Part of a small language model's weights: MLP 448 SwiGLU.
Each number is 200 + 30 x the weight over the matrix's rms, rounded and kept within 0 to 999. Layers, rows and columns count from 0.

# layer 3 attention query, 128x128, rms 0.109, rows 0-16,32-48, columns 0-63
200,214,196,230,203,175,207,186,229,177,189,193,244,206,169,193,176,160,187,204,233,249,194,226,181,194,236,219,234,209,229,177,242,215,191,164,206,188,233,202,193,215,184,182,217,196,191,182,193,200,198,190,191,165,185,237,173,204,208,218,219,186,225,160
180,204,200,145,182,214,198,183,207,214,197,199,195,214,232,201,231,173,189,185,194,213,226,211,198,221,215,223,196,190,196,222,178,202,216,195,175,213,182,190,199,187,221,207,209,236,174,186,195,227,182,210,187,194,216,230,199,174,189,210,193,219,207,182
203,213,208,207,244,165,239,230,188,167,199,225,195,199,190,188,191,189,207,273,217,232,176,198,183,197,225,186,191,208,235,184,204,226,187,175,209,197,250,203,179,202,212,173,157,179,183,215,198,173,168,170,191,209,185,192,194,202,178,188,206,178,199,221
215,212,180,214,212,191,197,199,222,205,197,177,192,198,178,179,186,221,240,204,214,216,183,169,193,186,192,228,233,200,210,192,225,206,205,219,215,219,236,196,187,183,202,181,188,213,187,210,194,198,194,201,176,200,173,215,210,187,218,216,206,202,188,205
209,158,212,189,195,241,161,189,186,195,190,188,174,186,204,239,188,182,194,165,171,145,181,175,194,183,129,175,177,188,207,199,156,139,184,214,219,213,173,211,234,202,224,232,244,225,229,207,215,198,210,243,227,228,221,181,198,201,220,198,212,231,165,168
189,192,184,228,222,198,224,220,203,185,204,196,214,230,167,197,191,196,205,208,206,238,192,188,196,194,221,232,225,187,198,169,217,229,215,194,204,197,213,216,182,203,191,178,192,212,185,183,182,187,205,207,207,195,198,196,203,220,206,202,155,175,187,242
214,235,184,202,191,218,189,202,186,197,153,188,191,216,195,203,176,195,221,212,242,192,209,199,200,194,151,179,195,200,201,198,192,195,205,191,218,196,205,165,188,189,248,200,193,201,204,209,218,181,228,218,213,199,183,202,214,171,224,178,190,201,188,211
208,199,191,233,224,179,211,208,198,185,207,229,177,179,183,229,159,203,201,227,208,192,196,209,213,167,188,175,191,190,183,194,218,184,192,193,186,180,201,196,197,195,213,212,211,184,229,207,197,166,205,187,185,220,217,183,210,229,202,197,186,193,166,211
192,238,178,199,147,215,171,213,232,204,223,211,245,242,169,196,169,195,201,202,223,218,214,179,208,215,200,198,221,170,197,189,212,203,202,180,226,204,216,180,206,160,214,153,212,215,182,184,213,195,211,214,200,192,205,206,170,207,228,183,171,194,221,213
188,183,186,225,213,190,232,190,184,184,198,188,211,202,189,185,186,207,224,198,188,195,209,179,222,185,188,178,186,187,166,205,189,158,195,208,219,207,182,177,182,209,196,215,157,215,211,215,221,192,208,225,229,224,183,198,188,207,197,202,193,180,174,187
168,211,174,209,185,201,204,221,228,198,199,217,217,203,194,192,193,198,207,227,224,180,180,189,204,187,213,188,187,201,193,195,231,232,197,201,190,184,203,200,174,209,169,167,215,180,201,195,195,181,202,181,168,178,208,199,166,210,230,196,204,187,218,207
218,200,199,196,194,187,183,193,210,187,227,231,204,213,205,205,210,192,209,170,191,190,187,215,192,214,173,179,194,192,208,207,212,207,167,188,206,195,195,202,216,195,175,211,180,206,208,171,201,196,219,195,188,192,206,207,198,194,203,195,201,186,208,191
189,206,218,162,210,222,164,201,209,201,203,213,222,207,228,190,246,196,196,189,207,209,201,189,207,221,187,165,222,186,209,201,180,206,196,195,173,207,178,210,219,194,228,207,207,192,179,170,190,194,224,218,185,207,201,180,201,199,204,195,203,211,236,204
224,199,211,206,209,222,210,217,214,195,190,197,204,205,214,193,213,201,220,235,205,197,192,206,204,204,203,224,208,217,175,204,195,204,221,197,200,195,193,197,195,194,184,192,190,189,193,178,192,205,201,197,206,222,196,204,177,184,204,197,217,160,224,186
181,205,227,218,234,195,203,180,173,194,175,226,154,187,185,222,200,235,199,188,187,187,190,191,202,172,184,176,173,208,219,217,213,186,207,206,182,220,181,217,236,211,212,223,237,214,211,213,202,187,194,217,200,219,209,173,222,168,196,243,182,239,170,182
207,163,249,203,196,208,180,198,172,218,203,196,159,182,225,219,210,196,173,216,196,208,201,195,213,157,155,193,169,201,191,177,134,123,241,227,176,193,173,214,244,191,205,220,246,222,203,200,209,223,218,210,245,209,242,187,227,177,176,213,203,218,205,201
207,184,209,206,218,202,208,168,200,233,174,214,177,177,200,196,207,207,187,177,201,193,212,187,193,185,195,183,176,205,189,209,175,195,171,178,186,223,184,182,169,159,222,212,210,205,228,193,204,208,208,217,191,196,204,197,187,226,210,190,192,203,174,206
200,230,192,201,197,183,222,231,221,209,187,198,247,212,212,179,222,181,198,232,221,259,188,188,177,236,234,218,222,207,235,189,238,269,231,219,193,188,237,185,187,181,172,153,166,203,157,181,192,171,204,174,219,193,179,202,178,200,190,166,235,172,253,213
189,215,203,170,178,225,167,219,237,184,185,187,232,204,203,162,223,179,186,188,173,214,228,193,213,245,227,194,216,248,213,186,187,187,218,228,218,240,207,173,197,200,198,160,194,237,190,178,220,243,215,241,221,207,182,236,209,187,192,177,238,189,228,191
236,206,161,211,209,193,224,171,193,192,203,214,197,205,177,214,170,207,220,205,166,213,179,254,225,218,180,231,230,195,192,185,212,230,188,202,168,173,228,210,183,225,193,196,180,212,212,194,179,196,160,197,144,194,182,220,208,225,187,246,210,155,183,213
184,204,219,168,207,215,259,189,164,173,204,191,217,209,197,176,204,173,182,206,216,211,231,227,182,229,245,218,208,201,195,194,197,220,192,204,203,192,188,186,208,197,216,184,204,190,176,203,200,199,185,212,234,198,198,211,201,193,191,181,190,195,195,215
135,172,191,206,205,214,175,207,187,213,176,206,179,197,186,207,200,173,213,205,195,223,207,200,234,197,197,195,220,197,201,198,185,204,231,236,204,182,180,192,215,218,174,191,187,204,246,199,196,192,189,217,186,194,209,178,195,197,201,166,215,199,177,236
170,200,195,187,201,232,196,172,224,223,217,195,202,196,214,202,237,230,232,187,191,194,196,188,218,211,190,182,174,179,193,184,204,180,220,193,211,174,189,183,192,202,207,198,225,204,184,200,175,203,195,199,202,190,195,157,209,206,207,187,169,246,234,214
168,195,211,211,171,200,173,189,201,209,207,226,188,192,206,209,171,200,227,226,179,205,189,166,214,157,167,176,217,223,182,207,198,159,195,216,187,212,180,206,213,145,171,177,185,208,225,214,199,179,227,210,215,211,194,211,210,213,201,203,226,184,189,250
236,181,216,235,232,224,219,216,161,209,170,209,179,213,195,197,188,227,180,214,210,159,192,229,194,196,213,173,190,178,182,208,188,194,171,210,223,204,203,215,205,227,189,185,218,189,230,199,191,199,215,180,206,226,223,185,172,219,195,217,191,207,177,198
216,191,217,204,210,230,195,185,171,184,185,184,214,182,190,213,196,194,185,175,195,183,203,180,181,199,200,158,199,225,207,190,188,203,185,194,192,207,192,216,213,191,226,248,209,187,247,185,214,196,232,216,231,208,214,181,193,189,201,154,200,252,185,223
211,240,231,213,184,202,184,183,202,190,189,181,231,230,199,211,206,161,193,222,197,214,222,235,200,205,187,211,216,173,206,207,190,195,205,218,193,205,191,170,246,189,205,184,150,217,202,184,203,182,181,202,187,207,211,208,238,197,236,209,188,187,156,227
226,228,238,230,173,225,175,245,174,220,211,202,209,221,169,213,194,205,202,217,227,193,194,211,189,179,150,189,200,168,191,183,211,187,200,215,174,199,213,209,227,141,192,220,165,198,189,176,209,192,218,200,203,182,199,179,218,222,244,215,186,203,257,210
160,212,195,181,200,218,177,197,213,206,162,185,251,199,171,158,214,200,187,225,206,247,207,184,183,241,222,212,228,187,204,203,219,242,210,197,218,191,213,181,184,197,180,179,175,192,180,166,208,187,215,207,196,206,197,222,213,176,223,178,181,190,216,218
202,196,206,164,168,185,195,207,229,225,184,224,216,165,195,196,190,172,215,189,177,189,196,176,193,189,221,239,210,206,183,184,214,201,189,189,168,213,220,183,140,198,200,178,204,217,207,192,212,211,197,179,187,176,205,226,210,211,197,242,202,214,213,180
224,201,211,197,203,205,171,226,184,218,198,213,207,152,193,225,226,209,190,165,197,169,200,191,205,182,166,191,158,187,187,150,196,155,218,188,190,229,145,170,243,208,209,251,200,210,195,196,205,195,220,201,185,207,205,197,224,207,178,209,212,204,185,187
176,204,201,213,211,191,249,199,183,184,230,215,201,201,205,209,190,186,187,207,209,182,215,205,230,174,153,205,197,216,185,221,179,172,184,199,202,204,207,217,213,211,212,211,205,187,191,218,204,173,204,166,231,222,223,201,221,212,172,201,192,236,177,196
156,197,224,171,207,227,231,191,198,218,195,224,180,193,229,203,236,211,177,172,181,189,193,178,192,191,164,183,202,205,199,187,218,196,204,184,208,203,196,195,202,191,194,192,232,198,250,160,186,195,186,228,182,195,209,191,184,180,229,212,179,183,197,202
212,194,186,221,207,217,168,232,204,197,256,207,184,215,202,222,198,186,159,194,193,191,186,221,193,168,199,183,193,172,198,177,190,218,180,191,187,183,211,196,195,200,188,214,195,219,202,203,203,211,208,184,209,210,196,230,194,221,205,182,219,204,214,225
# layer 3 attention key, 64x128, rms 0.112, rows 0-16, columns 0-63
195,207,200,230,215,206,219,245,166,234,272,192,180,185,196,274,205,182,168,219,252,208,222,203,205,206,269,173,188,209,152,219,255,155,203,210,203,229,200,274,167,230,196,193,171,175,239,206,176,178,194,146,177,207,223,192,197,241,214,223,204,186,177,172
186,188,237,184,219,192,199,194,183,198,196,243,219,197,184,192,228,170,220,201,232,197,199,181,190,186,210,220,164,189,227,179,222,212,189,164,182,174,189,169,206,181,203,213,209,160,192,207,158,187,236,202,223,193,223,245,156,189,187,248,246,161,250,183
212,230,128,195,181,268,219,203,160,219,189,185,168,168,238,210,160,172,191,219,172,215,221,255,219,242,220,153,192,183,127,232,236,190,200,219,212,190,195,197,227,234,198,186,214,154,256,197,182,160,239,201,203,203,218,199,241,193,269,149,181,229,195,153
226,188,203,177,230,191,248,178,183,219,240,211,221,214,214,205,198,210,165,205,221,180,192,212,208,208,197,176,227,205,166,219,181,190,202,200,230,189,171,212,207,220,215,235,202,199,170,188,178,188,210,185,176,173,204,201,173,212,221,175,265,199,213,201
235,193,162,212,224,227,148,189,196,169,196,231,244,254,178,193,220,188,200,177,255,229,125,172,198,234,222,260,243,220,218,194,208,255,219,225,218,217,188,137,221,211,119,211,213,203,188,216,198,212,228,219,232,193,180,211,161,162,227,241,224,180,212,223
186,187,169,160,283,173,180,98,196,130,178,221,185,226,177,172,199,185,247,146,147,146,211,214,274,149,170,237,173,202,242,161,182,239,185,214,222,254,255,156,195,191,210,231,232,169,211,293,214,192,228,192,245,175,227,194,224,164,232,266,287,185,219,207
189,209,222,190,233,213,213,220,197,229,261,180,164,187,210,300,234,227,179,226,146,180,192,204,197,252,167,225,151,155,148,260,188,242,217,197,162,151,149,265,230,188,252,258,189,189,180,240,170,178,199,188,156,242,218,173,227,261,207,223,181,187,202,274
239,216,190,177,185,188,198,202,212,191,204,167,221,218,220,197,179,179,177,171,225,244,194,153,222,240,187,215,215,211,186,209,197,221,215,247,202,181,183,142,190,205,198,168,174,245,184,223,248,203,204,202,169,238,219,225,169,163,167,178,186,228,189,205
239,205,229,232,205,192,162,217,190,176,252,140,191,258,185,205,225,240,204,250,194,205,141,199,216,201,158,248,235,209,193,161,180,215,189,165,177,174,204,180,172,208,173,233,192,188,211,190,221,173,200,169,205,222,229,142,232,233,163,198,186,192,195,227
188,195,198,172,225,255,202,181,187,178,135,172,230,203,236,192,215,169,220,155,171,272,266,197,221,194,230,220,207,240,222,205,196,167,233,174,159,204,220,227,201,215,164,208,223,224,158,225,193,236,186,170,236,174,172,227,213,192,232,204,213,160,190,163
217,245,208,222,183,169,198,249,208,150,207,187,187,210,172,200,172,207,217,221,223,178,202,185,181,179,226,241,181,237,227,183,210,191,187,205,211,184,201,176,179,223,195,188,226,204,173,244,207,228,188,215,181,213,171,195,190,202,180,178,206,182,147,215
198,191,174,243,213,233,178,189,215,210,222,189,201,203,204,229,163,169,200,207,224,184,166,171,185,187,197,197,191,203,158,184,200,141,200,204,196,185,206,237,201,209,187,212,172,176,167,185,159,212,216,213,188,168,206,221,177,181,167,194,207,170,218,212
177,156,246,227,212,172,240,194,206,222,197,214,174,204,198,176,158,213,225,206,212,164,139,244,233,182,216,186,192,189,199,200,206,210,183,193,187,194,206,212,225,178,183,200,232,180,199,198,153,173,217,209,218,181,211,201,211,210,176,210,160,189,202,197
190,198,198,187,226,157,181,207,186,144,208,188,210,117,152,225,188,221,165,162,165,179,206,142,219,155,137,212,181,177,234,177,186,186,172,192,168,200,160,161,206,220,198,215,202,234,210,229,230,197,166,203,181,224,182,231,246,213,147,184,195,180,202,251
156,178,190,188,162,199,192,221,213,206,213,149,201,182,221,172,220,181,189,181,207,196,235,212,227,202,131,222,192,164,201,235,204,191,219,145,203,170,199,195,185,232,233,219,228,191,178,189,216,207,213,224,219,219,223,208,168,171,205,210,207,239,170,202
200,164,179,246,246,175,131,227,215,154,188,201,156,194,171,187,235,209,186,185,258,175,179,225,205,177,160,236,218,165,155,179,172,233,239,178,242,158,202,183,158,197,236,247,224,168,241,218,220,216,239,164,218,246,235,203,184,163,151,179,197,171,217,187
187,246,258,211,232,237,134,229,204,220,240,161,180,175,211,207,218,231,168,170,251,175,194,214,116,218,155,198,235,210,128,184,131,198,226,223,218,211,230,222,250,228,203,181,224,198,218,218,235,187,220,184,235,183,233,202,221,217,205,231,142,215,209,196